Part of a small language model's weights.
Size: 15 layers, width 64, 2 heads of 32, MLP 64 SwiGLU, vocabulary 4641.
Each number is 500 + 50 x the weight over its row's rms, rounded and kept within 0 to 999. Layers, rows and columns count from 0. Numbers have three digits each. The size before them is the row's rms in percent of the matrix's.

# layer 11 attention value, 64x64, rms 0.319, rows 61-63, columns 0-63
104:564560520453485442460523517574502472524447387520546523496492453464424497477409504568365443496518523450587507435505431512446544547453468418558461434414451483521468435541519470561456512545480525
094:460648489609454409513548560564520524483591557424506586528576496514482444557463442523515533456469475479579441422477539463476571538503552446520443486468508505484502495503516411549546484487560503
101:532532481500477353478489554440569458562585444385513463547533592495524525477411462474450453461457478437469424517531519511519499451443484540540470469458481572577507491536566489573583460502549540
# layer 11 attention output (transposed), 64x64, rms 0.264, rows 61-63, columns 0-63
112:509543529497471536562555537588535487460602520497464482524447563458439538535448515515480510487503482466548542498511465487532549484451440433555439506493536613481579375633477545600478440426501487
108:480527455518530483505542524461519470457493405424414483535513524448546500617549484352538536516536504447589454405386420521515502542476423520477440448535467468499433487481487477482446538437506538
096:520446435459553507509477510408553478558517451443419513573505519520522538534421440460464522435560474416563481515493400534476539496411492533457485441531538531521427524487549432612418389502513490
# layer 11 MLP gate, 64x64, rms 0.211, rows 0-63, columns 0-63
089:488565461455460381519553521462518492520478485494526463452527445548614532480477537587492526429466432553483568463464478505563471524485444548449493492450543432512586513415489459421567369488423506
095:509438531402421443435444571415373563522567536502406384508498480529510533503453459495521522457521502531495415457500473399573493530442478474446496457479521545461511466488476526579488446443502452
092:553580577467468485494543486475583528581458428391478467571504469534474484511508507500526467528527509393583492552502497469489493556584599585477476397541496545536500528550576553581482548498511579
087:441479519455533467460475458482388539474469444360545467514463475515532537509485451509480508391478508562447442595606519510524473555478460520453460464415475499454493475443570553477492430599536436
102:496472541437467529527392505535453442507477530518523531372537550492469448467480483434523495411503624502528606575512542458513524409521499522496532479555511407491471454498510612554504434436463458
093:435460477534480526568575516517586361501460492500495510479530430495487528528516539478486547399440553550554473477418577417448467507534521484558588548493540375464435466539494552459431523520466475
111:465470452442548582478478426461521429426473566503561517460417506438493573537580565438537473449480571498458386469480561534535492475553504553423515471498498452588490521578486507463525441457442409
094:467493557546503467455556558427598357500471489511548533452431494449481483514493579466441480444488487551512454529516474524425441463494483469512639551599514536485567511442547535512465547500531602
096:486445475535479497542476530614552443445555557475378557526483522481472476553580440508605517492471503536500475497489537502505488511541533527452507507521448546383613493462459500625506413493553429
096:485560534471528393582582449454487530487547457555465560545582623569439511540520533510465481429540502482468458520475494524481447471543509484466534373509497534364542514495467522468475408532516554
090:490571401491556500504610542483443503551564485570525432531531519452473502531610541561397445527435562454477548588454448598409477474514511587542471522557482493502501550457484454506534535493476510
099:583506536448563475521519446482464535480466577561625470540445599501460575475492517486410515597504504545467492436486514608553428576528401525479499477407511473526517542562502478516451450491528542
122:427568518507560502474548511578515554561382507563500584479506493426412535484464509480567596481555461464523454528493506545576453528508579568497445404515506533406518488543489463476417578450525505
109:474423404496527506555520491536480512530484331502558473631563460489521546509499583440509539483464557575507491503509505493525428507511428537479519524548594417465455434515478396514482489522510557
089:536436576525518467530482507426534512557521468512443533478480571510509452588540530475522487497462572532509539422431495528554479483550600528502514546461604505379455433569518519587479530588459609
099:450562530533455537497534436472515541421440510490398470523558477436438466506486483542556590444580590563516572548525467415522539518497546467496550436449555489513444477390492464546591490434452461
096:578549561456500423513452574537507526563533545466493491487559556522389528483550440511442596510529429432484553576491531452531388488427522500542572487457537518556419467594448529501481545537548503
093:511489532417502511545458471465543411446465521413548510485443493535357490449545544463542439489533523522426537456547514444524468461534528463563551503404501506570444516581525612570586486537479543
108:465480498459541472454447599464551392524546570441649508574565494463507477484522541442515437505468427509493442429390500567516447495427489487487486597467513466496596467490476470499526497547510541
091:487543492481579441487494487499464479428439460501570537525465450479500481510497534548489452501406509585547518462442541569479573427503500418501535459504455596506485654577502460406517418506584539
087:467435450521478482415574576515541435527430528503538425481516467526549473463530545471462426497426404597558503401417501570556430448482536528381526458493555525526541521572555471484517513511515515
132:520535481479533469518449500572493526503559607546415445554441495570458535529500459518518563518459467542522474566491378493491534610545512562498500421350504536480449512524477569405507493503450448
101:564445579495456413435455429571472552536483424512416547604535484506476564562547535499444534595507545504486441430443508466553463505416570534449505453499451545468467443571506527558497453443474474
089:508524539608449537555470499472517505451453512474428510424476391493520473523570482524593537417520428512493473548485410584456529460553459489464476472480551585549492435432478460450564446380475497
092:599474521516455487546518532487515486467430596472504496451466597521534551493510542543563506530459427562489515495441517487574501447586575589486495484412561460540525434532402420538416596465505506
116:453442527559536518523560496506561460462583540495368513520502558498506501519503475448552545530491553505524492448373518548512436480477450554382511468561552632470555463577424509524482498512460562
099:559450491498471465534555559423499445514458422452388486503439474437489504526447506495458465589417514466559465469500515509540473515433498601440472421454487623483550518548412537577454555509477556
080:486535482516518531524634573439424537549459603467515543445515514424467532545506567494451430517510450530557508541496457573483468500584525588410557512459454532546476619451439480469528449498449493
109:426550492475530582493471525555525492463400517618465426456472496575519474506461455587427569508504458501567467540471518520552505507516400532625452453525565499586458520552522477434451509528517570
083:424479510433522503424525582487470456529416486438472461510522465483374465413486544571548486481573553593425537540474548487492427510538485452485477459547444479513514561534625501557561513521427539
123:541572440496486478573488522492418539454473418479471464475514519562474448589490511564462512562581578543524455425540470411417541517390488499445545583451529554445506430502491435584525456534480522
112:516501613484515463517521552507512477363476480541495532496409545563468524471502478466558549464439527417546522519557535431474439427477454594517580479442517581532456431546533508518462571559549415
121:494491492365466481474531475526468411498564443539567518425477443434467528499490607537518435507568482504569515429454555557547507540535508448416450545428510576402547451469557460441509507457463477
101:501402479569535507475440574496479450507573457480513532545522517470504486521477489454495477491372523528490518508478504606583474429484501494500555526466557561549527411563370484638507511506542416
105:543491465483457544416518502437523501439525551416501588440378589525455466493435449526521506550471604452513415405474546477453493527483571508461529489457539487530480484572513491514597519476409568
086:455556450526501483484546511515631527473479567459511517504545541448485468576461473492393438462467562450512380494417452573452466453529507530509473527556503392556480465517490525460420508402419497
111:569576486476631507515513528618443455516533445472458485485564491431477568520461528551520513549479459443533603559603511488443401501499484478411429465528497457440543487491563453569494507501457476
091:439497472529527532465491525545566508498359380516451537467429485493473473525535564528553577561478578432512524546579502520526485460457364523411510485508484495572475444542520438507417552531514472
078:485500517535522479534510446443412551533455609461461553496374474578472561576450482563582460463469488488490554494561528440617458496448601479546485506428429483470443511548446525540471481545529498
096:460523506532431400569470447609421529544471490458596546430499491543440466570576589452524481492512471525442461509599576522484455433503531475542567553485525566478472514498501558398543477483540491
119:497415499512553531561432409567493401575494626560495435485540436492504567557553545459544511521530494613537554521493474609517491511484625493454531483544546548484507480536533465517442484486500513
089:497601472397471458537535460523547515442515428549413457381475484515561544516532510558550523456437493498512548481562499536490462407485507520455467443473562493446573514461376490553539466420576473
096:442545468646504468520485421513478518487474500428570495514490554483481471511478583505476537589397487476500395431482614481519450443458516516525573425472550425536472454458482506435497475425495437
083:507462525546439508464525569488503539546584523422462552542564587582538476540507514443431490579470504418528460441499465483490450472535679525577513495536580517474540470517477506614504482465516483
095:446524465538454390441502532513524538524379451534529533418482476419550509541536507576515519591527490482487434550498461417413476494488556560508493401465472544561513482528556409524392528518498450
092:431592581428520498546460461445485436585539457471577451568512487408469501513522416508486449480582505453534464482444561418533517593448454522550531546457538554464541530456482527455593496540457558
069:527408441484579512451482459431524498567482407478484465492541534463574587528490448522398488527505549489551395487533482458521410616468523526479512462438625447478487484449496486517549548523528430
085:623492428493476415476570394574435635520507457513501479471448523486481478528479559431472545606466523456528518639521434504468437478563525527544537525495454486505580506488491513540517467494496502
106:400504522385512462509506502477492457541429429528524558521496431465499527502579533569530496559586546583536504502548529538467527477417593566463478512460491614521488514534550450452466449591583548
113:428537512484550453571509547560455487598439361510517518524505397556535516545478535514456493512496518530461430474534488472550444439502538600514440409455539580502577539511548415483449574529474496
096:603527478486560486454537474432553536477438531482484581460594517510469504412438476608528566563550497511525488564530404509412477505458498445472429416524499541463487545506550469587463514608508499
109:452556565504453526601464424474531420576591557496501515442501476447437479518515453495520571568515469550496473593488462579464501549478536532563429382494529439460535557501473484439414495471561555
106:530514461591574514531610545518424550394440578523490551474469561560589484546486522522489515548453470554573596470473510517527530471459539542459492492416543543545554519490360484508480472512452535
102:479526416457549512463580596465449410440508510568572475519429565540493471535526514479486411589452490562567469568565491552486497522444496561449537510418486512573532586516450595460458542489506521
106:433581553479541441478506519614512538410498447476535488504580406430545439512503583463472471417554523519497512576600563555516535401554549566472476491489440561473472548541470550515475525525476534
111:396480529575489577479556458416396525448568476423476449474477577520577506509494497436531534447527483498483522467477474512499492497397516453400546489434525550473505520403414541451546463476407474
090:561445482523409579526527544448633379516542448424493493492500552409458495457498611519560432510534484509485474541612461544435534511483507515448434530526526491528543490533536536464545572461505465
118:514567528497537471508478504570498470538396495459477503564548576552437467431464551459438462510499468568583440570463453386515476464436456561532459457552545525479397522420571460466492468458443434
090:502487539377531550433544492525457399521517510544378534515520594604433534513502498479514528638458451525573577439449544494477513509469558529467522443500517478508493481554530474493389529489521527
097:447529503480473523489560599588507470486502491478547475430555539595487584574619568489486522502540455584556410495445517489401478506567545560520561491465500469532419457454505489570510542534506576
102:503501580529499573485503522518476516428531423483553414449449442538407516524524494581499497521631472547477542507505534500443477470533519518487500537528582602488412425404453568430510528599515477
105:487502469509448427505465582641514412506469526485508459411456459563524574536665450466485511457582503499484529505485521516511493381477470448468500510483555477479502554550478467472584504480517585
101:533484434458407498494510447564447536377395427552458491467449437514474490558547523563471504469471516545487432508524503560508533493450533483485455554404463406438476581453526508421444469525409472
106:507475559580532550567496507462456551602433479459510428485502495547465446425413469574546578507497528451553460480518579574585476489433445556556474441481555496515480441396530461510567471485443551
# layer 11 MLP up, 64x64, rms 0.236, rows 0-63, columns 0-63
095:514497394473541486441444576436531503462472520468433470535485561570391500553448588431441498536506545521575508491565561408487583477450399407471514511469454495453445470483475465511459476426473487
109:495557469447464498547477585535544440501493587511507515475574593479560472515588406539476477511637563517443413426399510535484460570585507520509521508468457491509507478560566492439550507481438512
093:468443543522572532499430559488477547522511471464531494522492577534605481507390503458556555451521454458514574458532533524564445454462574444441567460566477529423489479400465527568413485581441522
096:532493537402512546473528472488534552564449414413515552435566471469580595554503574451430436518527611506508507529521446591541473508439481488419503473524526583488496493521423551582530486449528528
098:522532567506499405432525565438492528413462434565535493509449517391514471529522495582453495514520554456555567422479467427594478601480418553550444556474489527535493546509394507484540468543512475
090:507561476476502463482564430544567450439523507515406541523558540500534436584553569503515476530483598455392482504477520553485508492390607525480486513487628503449574493549454547480574509453507476
109:518490502530450587405410534658543471538578423503513454428569529484498486422567544510424473543506496491505447517455536562486467514538506407524539459477534455459445564457552453531496541452523437
101:488529449407516507466535580525430420601421522537477465528556449516497505478474502536485488485443611444574496578503505532485533551625460511571510468450463445527577436491566518616469463511484504
113:415531547358532445481506461543462518546508447467607452503502448509431522497527549541458472479535455456458526582492449478472537493536520515552478483457428349475501558450587554481459520568559462
100:520459532508436544454551518448487477444481519471434593462452534562368512523521517557523564458460432471521513514479490463387603470536494417531537536522541426394455521491509479448527549579566558
099:501539484520445534540546510549541505465672575494483528634563485457485457559549505492492546515466455627445498557581478511480415540542520473509435522453486491559492514540501470578549559456534522
095:514543573438552511515523462482492486477468549569495571489513525500519524550615485592464500541568493513413505556561597404510612441471613479497445486423492496452442533494486483512546394492533471
106:461435429609478486512449515472485482443510432469451544503430469548526519525524479573637424521482479488507538405537493539528476456547500434624494574482489500528516436461462489578457532478512380
110:427548443536505492529516493580460430594518508422463513522536523410556442539470453428530535592453514475492448502499539408443506437452506518431449353548553496524523471515525510469444497461487606
094:535464509553477417609509544479481451516464449473513498476446553515527551506458574456507509519518503392532562507500478539508520419473405567503511535462398667494497532523445475556433491455581550
095:483589449521456519494441498505491534540592480549563504582527544476516442583496486479430460550500414476535452464619507416605514441472630507471511538446440457480465546546505496471435478474534436
101:449521549520467539477490514481555450547555493529447469496571506460453557558466461447511553569497511456582444596447470501540530421574562451387455366463526463460473475425520446568426474520491457
100:632530491476453470541507463499446513528518497470469487466515461519570482501453502445469425612461451587416505466436514504454432475473534514448508544527493548447411531478557466498490485522310465
097:493457515467599466545487428439390503529522458534488438559488472521444548467534572481504463568514477529517398503524525381520535483438665496503541480469525474505527504464451390458541527507452545
105:607579461507498495574490472486484483473622495546511481410487444487478514527552523556483437654500471525441542509526594469549507483441529466542508532506545525476554570497444528413529412533500415
106:513465567503385471393587410463469532516480512485494477503533434537501451483509432493374569514551442522501526485564494426470536473407621497530505494438490470430433559552552523512559499485527475
095:497497498453526439511480499572495479490455557549529559506525578485518541474514499481487569492506525469481432426507436488487467560510545609410551409383572500496510504456478401427366528463541413
096:480476526437482430498436539546442582415531465453528500443469419442509455493551501552551467514585468501446416524481526373509515473501613442551493435575494511549469558413519510476598502516547476
121:475452529459538530499482480554433487476553498508529544530488575506593528518587578515464506603491560497559556489404448555523483526491455549434465495502597562473447435442421414492458565423583543
094:441506518536476458500592519527464466583475461473406506450421523430389422397447552545532475480480509433503515502511556491599541541434506593486466488541541573576495441531479524478495477540583440
103:534532436451418476544442416483511570412479494483474461566463495477551448453438389523493456552504495509474524503532527377541453468453620388543485519518470441533451473585532488469562500511510439
108:510554578521481381471515505493432523603495453486613365537546512441459579520505502494431526434511455536560496463492475569552523484512506509437478468451495513439466471458551558489611546511574468
105:354508553509445488483540536551435504498438567493506521515514484563532512586571466486569512478512511509413466556480437482504490531542490581448467590529542522469432560420424520435578444448552420
093:449412526425517585425380549550507462484552597520524557517443465531509474583546539432438456523495500455490475430434422520448467468561488576498529528529583522476471562452484547464526509508576436
093:541474581442587385375471460478470559410545443493482455531557432485465471466552533414472475465552395443547472454536488440475551551467496433462566461524509541500506477485499588533499539518549518
114:353450488443483490486448580414564527448469457509474540476518474562476459552489532542523483506482557557480577497595426595421514431454546446488532497454484568448428496510538557514503582456558482
102:507437429609536544535557466491511477463541411436485463582492533471519532514404540540539479583482466523500443423592557546506400449565441468493510487552583509522557496480522445444483516481388526
103:451510464560509416497448490551515492568512517522577509428568440513476461504537501483508480435478611488348490446478531454586523499444553445520532564464485607553565519491504485454570441435494424
096:442507482450488511604570627501521398475593484499531550436538560508520529531500589454521559518404583520502529510524546517475490497571556481457531456471469507552537522525512538591509587528465606
096:486388498472571488579651484425484489479449481571534438512564576513459488464492506504465445563515532573574472509546472557437473526437505495374536520507530513567549443470499559493441514437500541
093:422491511468441557488570490541528437419500520457492550486427499488559481542554479517488496532557539574498379548396503507510480486482512496405524441499609468586572449451519432392462553465510459
089:529558493535440504536532486417482499577444497461428460585363525433471412482411494510501516458591523539551475465500496569479551488409485474517463478462432465590483518539433522548538449512506602
088:549441479533539491480503544492505452516513464558361488474537455521509547511499488543472485444517434551557445483385493543417509481556520434539511460586516595522543437426493588506422495522527633
093:546512497443473520482558446464476552514471533534504401469523526482541447485563573579472481474503487477530635462590578552414582475541536494512491412427509493466509507580493534533471466534424629
097:485499524521516486513570480535461539480450471486430500573445625565530506408526553468464471484477490431566520450433521492489456500455609604529441544565470474537515521612387495474475577509464448
119:510452485579594509475482578506516521554462364525502588544488528522546551494477505520505508406523464549504518461489473541490440404587446444421576519558519552499597465473480523478451508490405583
101:523399553488548598514481547509436453407471528561408419429521487502471514459521443530495505535536588474538553484535518459402436433505441439463513413555527425525491548499426444568513535483491550
094:449532469482500501484486548545533504485509477542508510495436481440551540548468470569424464500480582570546535561425376559604470403583521514413523530417535473549513530427588473513569572517513487
089:501490549611431479462523564585502413547599469494434440569553576461499545492479609478494454487465535485448493512426497477579471506497525509432518599404531498474574446528472522523497485453573455
090:485569548465512408394454429502461586485510583497509502492499535494440490505529508446468513523540508509516464413466412568501409446484469504380464337533481509540551514488495542411506475488459525
099:579526509507473559416494528488548486512543533578519414398460558393454443515480444466515569449428521476458387567479558423545486500540527500522491595538537533471442508443447456418484455462533506
099:578454510399485452443516555506590504542507503486541538568518526566517544488551513540546593534472483490515394560526544444496473433543451526479455479419598472533473623412499452494538472558566534
077:497544491443495553510551496433525527497439588525548560508428452457492470570500476441487547539544630575494431531525530550480426568473492559487473438524511380497444531389532492475537459519451404
106:511464489509565488482381533490499488393454476501579424402556478475503537573465616551554500623582476518520551521544430492528503481514460451481501458468553576515480455584485489447502577464511532
091:600502500498519499466504435531442527549548434431516455537483461618517560432472456526453548475485575510431483460442467490485525533570471459582503407484444458472549640525539514503612489542489449
098:621484513427505528485545543553433618482444479483518503527465453436466493586547496483449599518496514565544430395472448502507394536498562517502565463542457483559499481447520431495518563446543434
113:475485545477519509527393526415490411523536406445545493449499446477559564512504410537522477442478515540467506524475485465561529544448493452586578567561479482432552538457413570418527430492537586
103:511512497589504602448574551463485484536527523506466511436369550535503512461542524411482465557438426418496477463480529575411430581501412471498482456569544466517468520487448528574528506421450490
101:461472539549472557555460401451649481472487541474469451514536534535489487469521526562557545407526553507447487499520499457418459570545458514499462448488497464593435479596602480498546560436490568
100:477529515579450486469544550462442509549419376525511441542403533511505521446618521523495560552441505391513544529531556440559432539429500573494473542555517471531532502574496568441505497543473548
107:548469467572458534503534438388462554446521458500508455374539554547498525470520532419535606503424569481487423536487539464530509549495500584428591506522530476507488486495409508434497480426421463
096:466599517532560384489502565566507514539466435585587610578447532571531415568499537540512505513525580473461424454458526526483534515455449452560568512500483490516518505432563514428487474501534553
096:545433481490450503485501470537457567463514544475452420510566510613546556501600483565495533534543424502482428471456479539439529446520468563552532514572637534530523477399502498520464475603546552
084:567497509459496447563522576461499473479537516547580531538526517535436435551446488477479607597471479490551437529543468418545535403486541518490640506460495466428512470491556443507431464478589437
108:464494567491429488454460483538515424525556483493514460482524462586480567480577480380543599490451595558486435615452541462597483457566526524529439487442439465528486471480497563506489536422526541
113:566517567568454483496543459497536517516503500494541537530551507433452522529490499460606507459526516545459535465448423540542481553538483521418519468399419548597557445515433451528624472406445421
080:391490544533531527416484519577515543515494438545433467484486413526510463501546414467602564499481539411479504616479501549494512505538563520513514433434440473498497484544497494570452620484441584
118:462456468433483410563476544559581470568463499495540447490484452490405521495542539451514455482494449434540470549497544434516491515548447490587467628593509429507421416550569486540465539498563551
099:502591528543523579504496463525439534527460592471474509487443580504448510548445457544532540559455410611466485499475473496501503474547403579471494467450539510575501413463588387499495425466442503
# layer 11 MLP down (transposed), 64x64, rms 0.154, rows 0-63, columns 0-63
095:398469549554521483518563599579484480497492518497502565540375474407456555630457483553413567511537470496484564495493549529494499512530586485573480544563449577477552513443516487493515449473515461
090:559512525474474552542382463499503555458561363573511435554438468552516539534488474542477537500518450479488522526539496488511555375454466480510531513500458609417480509479487549444382541579532495
091:517514410488491504557523461569456503594494487544531487453501461424450536455523428489410449496514527491505540513546538480496443436579545452490474459433489410494501344496583538398533435525453436
101:394541489573513429554500495429388454469540501544525469585472563466466520485520478489501442513523434558423501474563465478504470449484451415464608538405509421565528460493505434420447537533538514
101:517534550495510494395497545516428448472537369500474519542500570505519531603404482453533538488493423484570566456387475429558511504582479491506481519515563559483416554498483438548498564549522450
111:548588521482495575490507522448494537581538497465583527542510591539465510336502416413486580501578415491449531491600444530518531491556473508459533515432500480459457568503490534553495478455507457
106:484577468533455413462508627447551508476557553476468463428483501454511432512532595524517536476500476541482544542499470505571422506550490513507500499406408573452484522461371458530576445522486418
095:467464536408548455496477553580595475518561588551446502526524390566553468564413457419526530532531514498414545566550416560479487494441479502482527503452485520528584585535475510514587472491495512
114:562492516392425515485415454567524590533464489442549541489471472520495446494602518520455479501505508501432475419496565476595493581521566465572535547402543429512427559548541438437539524479521515
088:485471545414481447530486439442528566556484524458510608529421486513467519564495603492528471511441501371476516524494425478474509497521547537503479536579512448442568521560574434398521473599551463
099:381407412477535455534534441504507521566554504563582510565427408515422532519462500535469576468467520468521461462503540471563591558450538576532494508528559420560489418529507487500475419486477509
095:456551492465427507544528462545409417470455474524449516455474391473439480366558508476453529464522409536536542530520461526493538407578527453537580539493505506458589522444510519439540512543419461
111:445545516450497513516488512572533488617515499622507506434592443449439553557472441497469501458568529528428494476545444566519482487525521547559465491508624580594513446528483527496550590449478468
112:508511425549451501427444438489519545497562454527532532564479570664456456414503511493473529469493512520529578419449506505515404482496465515523580537440483557586465606451440489448532528508517466
099:551456466491561535443552568442508559503368507517528531508524549594479485505586418487538526555462594434525473450479469563512467473445467469425555546567422463550452466426492479539444502503422560
108:464496426522464402542482597600479491573589483520544518410472490558513486560460584484419502593380440432482529485462508520449505498490453498462444569515567489548541484473456512424497487571490506
103:462588402416539455571492555471499474469516540503539490410560578526520520503554526444511558558593384425505510536434562553476506510529490463573553444578503450493510425589433522536502493524499509
097:451484510494544440482451501513555484478518551503525497523493563593542498569499549513474569524459436526461458477451500424565570512538443538649410512490545346552427504483497453503481531587553524
104:475419562500511413521427588390461476386629438495538481519540505466504531457429427396472477545605422449557526460578508517511534470516500480455508546554503529480520485506536482484539487518503523
082:449516462403591526443600511499524510533518532450487526503471513498527475425481569472422548458538505544511504526455462533440517537535460438399539493541442476467582401385379556558499466457487486
100:522418540443554488501547376484453517519425569547587463560421525510479457584541434515419551499465501594523517418452469519527593452512446409521538545482510415484518461535551531536470546504501487
100:481513493469451504541565472498490488529421484513556483393511435412495508435544526509561535426463467493510580510553546576561381458410562511486453558481365580478521480467509457565536543448494525
109:594519483534576512454534478464507523493499540429625543439444577448419517454462459608534514543490481533540550474542502520514523519522546519476443496523389396476487388555500507519540433506411511
118:519517489562471439482531504527606490461512484441404461433507450497531487362481478411547494487520412447483508508450485548474545459526575509513561496551438523575481623499432544410546504510581509
093:479413555487531484448500558508538408453549542500539540503488469568473476537505525620555574471494435439494532523516484489425593631479491605524427559462469617455524512522507490467498446535542506
101:452464422507589612515509523403507502506530509520439502509515582533590520517493435524627497531469559473549435509378543522516502506428533537426547405572498573480518512455485539548481488508470556
102:495448452649449506501508540434501515539364448466414451496503497505421448562454507496494502525510459525567468507411543505476502473532353415530529439509481441509501565506482431554487527536488540
092:594439501478547507486412456546491543540468470505480476463513465511452549507435517516506442428521549462574480562427496526489555510464469460576560478518486557470496295547540466622490502506479532
088:582589428444498439484561478564564459474477466435521466522572511463475515416477544472521571499475577516482506525558460542479403433595548440424500522487465459454498349479459476488520547467467461
091:519422495431441504441385469556483481468615439542477478449548463557443505394451597461442548452458539488494400580517554513533440447521455495457491523439472559481511499516497526496550564497526571
136:524507566465445675444470485488449518540603540488498477448439524562489487476493491520503520510516540509483534559607553492458615492487511424435491521580471395486459530403562492499521513468507549
094:456385426468488511507397484522501445555531496505537483517451453405520480521537537528532504530550480481510488595601416539543560529404554475477487542481349496427499423521481502525508496430557482
092:498661466514434358478524436467474515519508489474492542496547464495544493439480554515436473449471499489465491500506448577548560417520532501533578600489563467440557485534477526442489618447489476
096:444446493577551430478448521538546437482492585474460509589441521466461466518482467538487562492534450520553571572563554490449488476424535428642509450559518434599529436516528458490539504466443451
098:401482400449436508440581443451514471413644532572527401439560415479465523403459548501477468515510518528523527502496531536431486506583539506493419536463505437479510501536442500518514469464504503
099:524446520492475613519468576468500552414486516515487505524495528577477473514378455454463482526508551507584453565637459481522486503544454422522509526505450569453514532593537456454476512393505587
103:516535476448409537566507420452567512517480464468594502517511495518564521654514449516523508419537505523558582429582478536488558436507558587540550473478426533467532486610559497504493459469513489
093:466497502471475481432533500445407551467477368456455532428489560518600526408562535504454544520538491434481557544467506445510539492585617520511531523499561511478540566567575555505495491523396493
101:476495473467474507606426516570471474480517463491489485566556488473593586463482523404427418513537469486440433508459567511500520519471514549543531500583310571473490512536477441463512493483494446
094:504433486528531617502484460501465484501511563564541467455453539552536496540532515677510462482587551476503483533490547482495470558504524534498536516513346466436434511432548519571509420511511570
116:494532472569396493558468564453499489579608523442439445522448492546413535527475514483515488491471477460425527451514529578478458508482525541516487405495422634523493545508446483387511449416532509
106:510546548557573595515530450471510535534440565506458466497499497516414417562436566548495484480441490506467553497430500527477517528492503445517478486564519426526451344464552479515457598476371530
105:512515495552487409507473491486442567535528496477567545518487553481506434297597509492495483457508440496512560521596446544492568480465474539487457491418495402549560505484442471552493506454446548
099:544438483497642505464492512531567482511465518473440453493444522516511447526413427513481492568501502476560519453355482541454432565512498548424498462540570520419522502500530527614460415552541510
094:520475428442428458541482554543584395410577443515540407477550437550489537529523517450452476495543470409475462515514477498599527536430392515513562572514547508491400466492466478568499514485528502
092:473625394453542506443423506524544507444450500470485474500485564421552528523606488480515530547492484527467479540464399524462501474458464477617571512553535529514579456428443493479510403493502583
103:513515404519513472441479485468551519503447480506539412490529570485511495515514504476510371495518439484556498475422409475570448579468479516467503475507361432435478442424515534548444552610450449
089:450474517468462565516515460584552478605496473514511443535522531475548510634554581467579597497473502500467583477509490525464559552519492531502549537576411509596483423515542419534451516419539493
095:516537492498532484517433473544456471510475434488438487528485502472474414418485493499493583379502537525459541547433506596565411412476507403459560473489503465443548540362497561457488460526445554
099:539607511582535543418577540395501608500532569462472541477519531553522416514424535565537431483487503509512451477507589490538562533490440510519544508497508367495472467589544495442486547487484472
107:475547507443512512498546552513468465474530505438517502520510512457436565331518469583498356495477521476576459540497520514475557571511492457484528457518555538509452402503423491600496483387505540
102:521548499521494573533487425392506505577513572512581503419542502515525496537484365519475500521501477558536497417436562522404559579438532420569481437493533423492427476508493472483514440548519562
104:563542542543457541464472457474589559525510494508479497476597542519581449504519391526530609489539533445454596481534528485546613542425624477439535504449452510493491554470463452501497423502501533
095:504481470494451506406544527505485484547609557558447555450500504511490448459594460507428553560515513391522476395445590458479515476495505479453466450450464582448577522529505531572591491519412495
096:509416419483452508463505490572520434447515546453556502443513502561446436486449478516456513446566502603450458558594421527439478434483581443484469567473446537498579553611464420521512514499514470
088:489488546524523508487422521494446509475462556565482534576518360520504502620491478607550457463535505548471615459536565473510493538533491558604477536502421452516482484585538427476504431507548546
093:453552586415528431486487609508532471548479523494374527519583475487460449572532503443536566472542588521538597409505512517410522474487501529460423528531525495461456536540547443474591500460494487
101:513436394432406450499534479486468575503542456489516422480545379443541545503568497505487559425481562429439459546527460505581516469468463521471472608461388510493531461535475558474517513518558452
092:473446548513528569464483545510506516552490536545523536477470506531489405459494503508573429441587494468482588465556504531504443492519506532383480400447688503552551446474504451432508456527489537
104:503564474440417474439530475572574502482449592450488465536527495593559493581437539457522528452481526519469468452555531501586480490556447539457597453514451582563510424503525572443384521517504486
103:534489468564442523540459465505533593601504484535523464538531470583494476559512539455511556438478488570507599571466580497558539440586508449555517496446618480508544542499494562410575491506414470
095:517518490455575483540528383447522537538433525483472485347473526475498420511523511529497492504441522459464551426554506500539526511575430460446568403537558499571529528493434530442580457573463571
102:518483553512537417481446527451575493479632466487467505545592614506512462472459470431570504491503553476465499483408443486540443511453578482462536507459574654463436513531520496473497513535537551
097:515352468457513496477515493470460533475445510505526550480536452481521538397506505550581471432468492582561521493477474476509537556518495467488542461516314545490481380500555502597433491513513495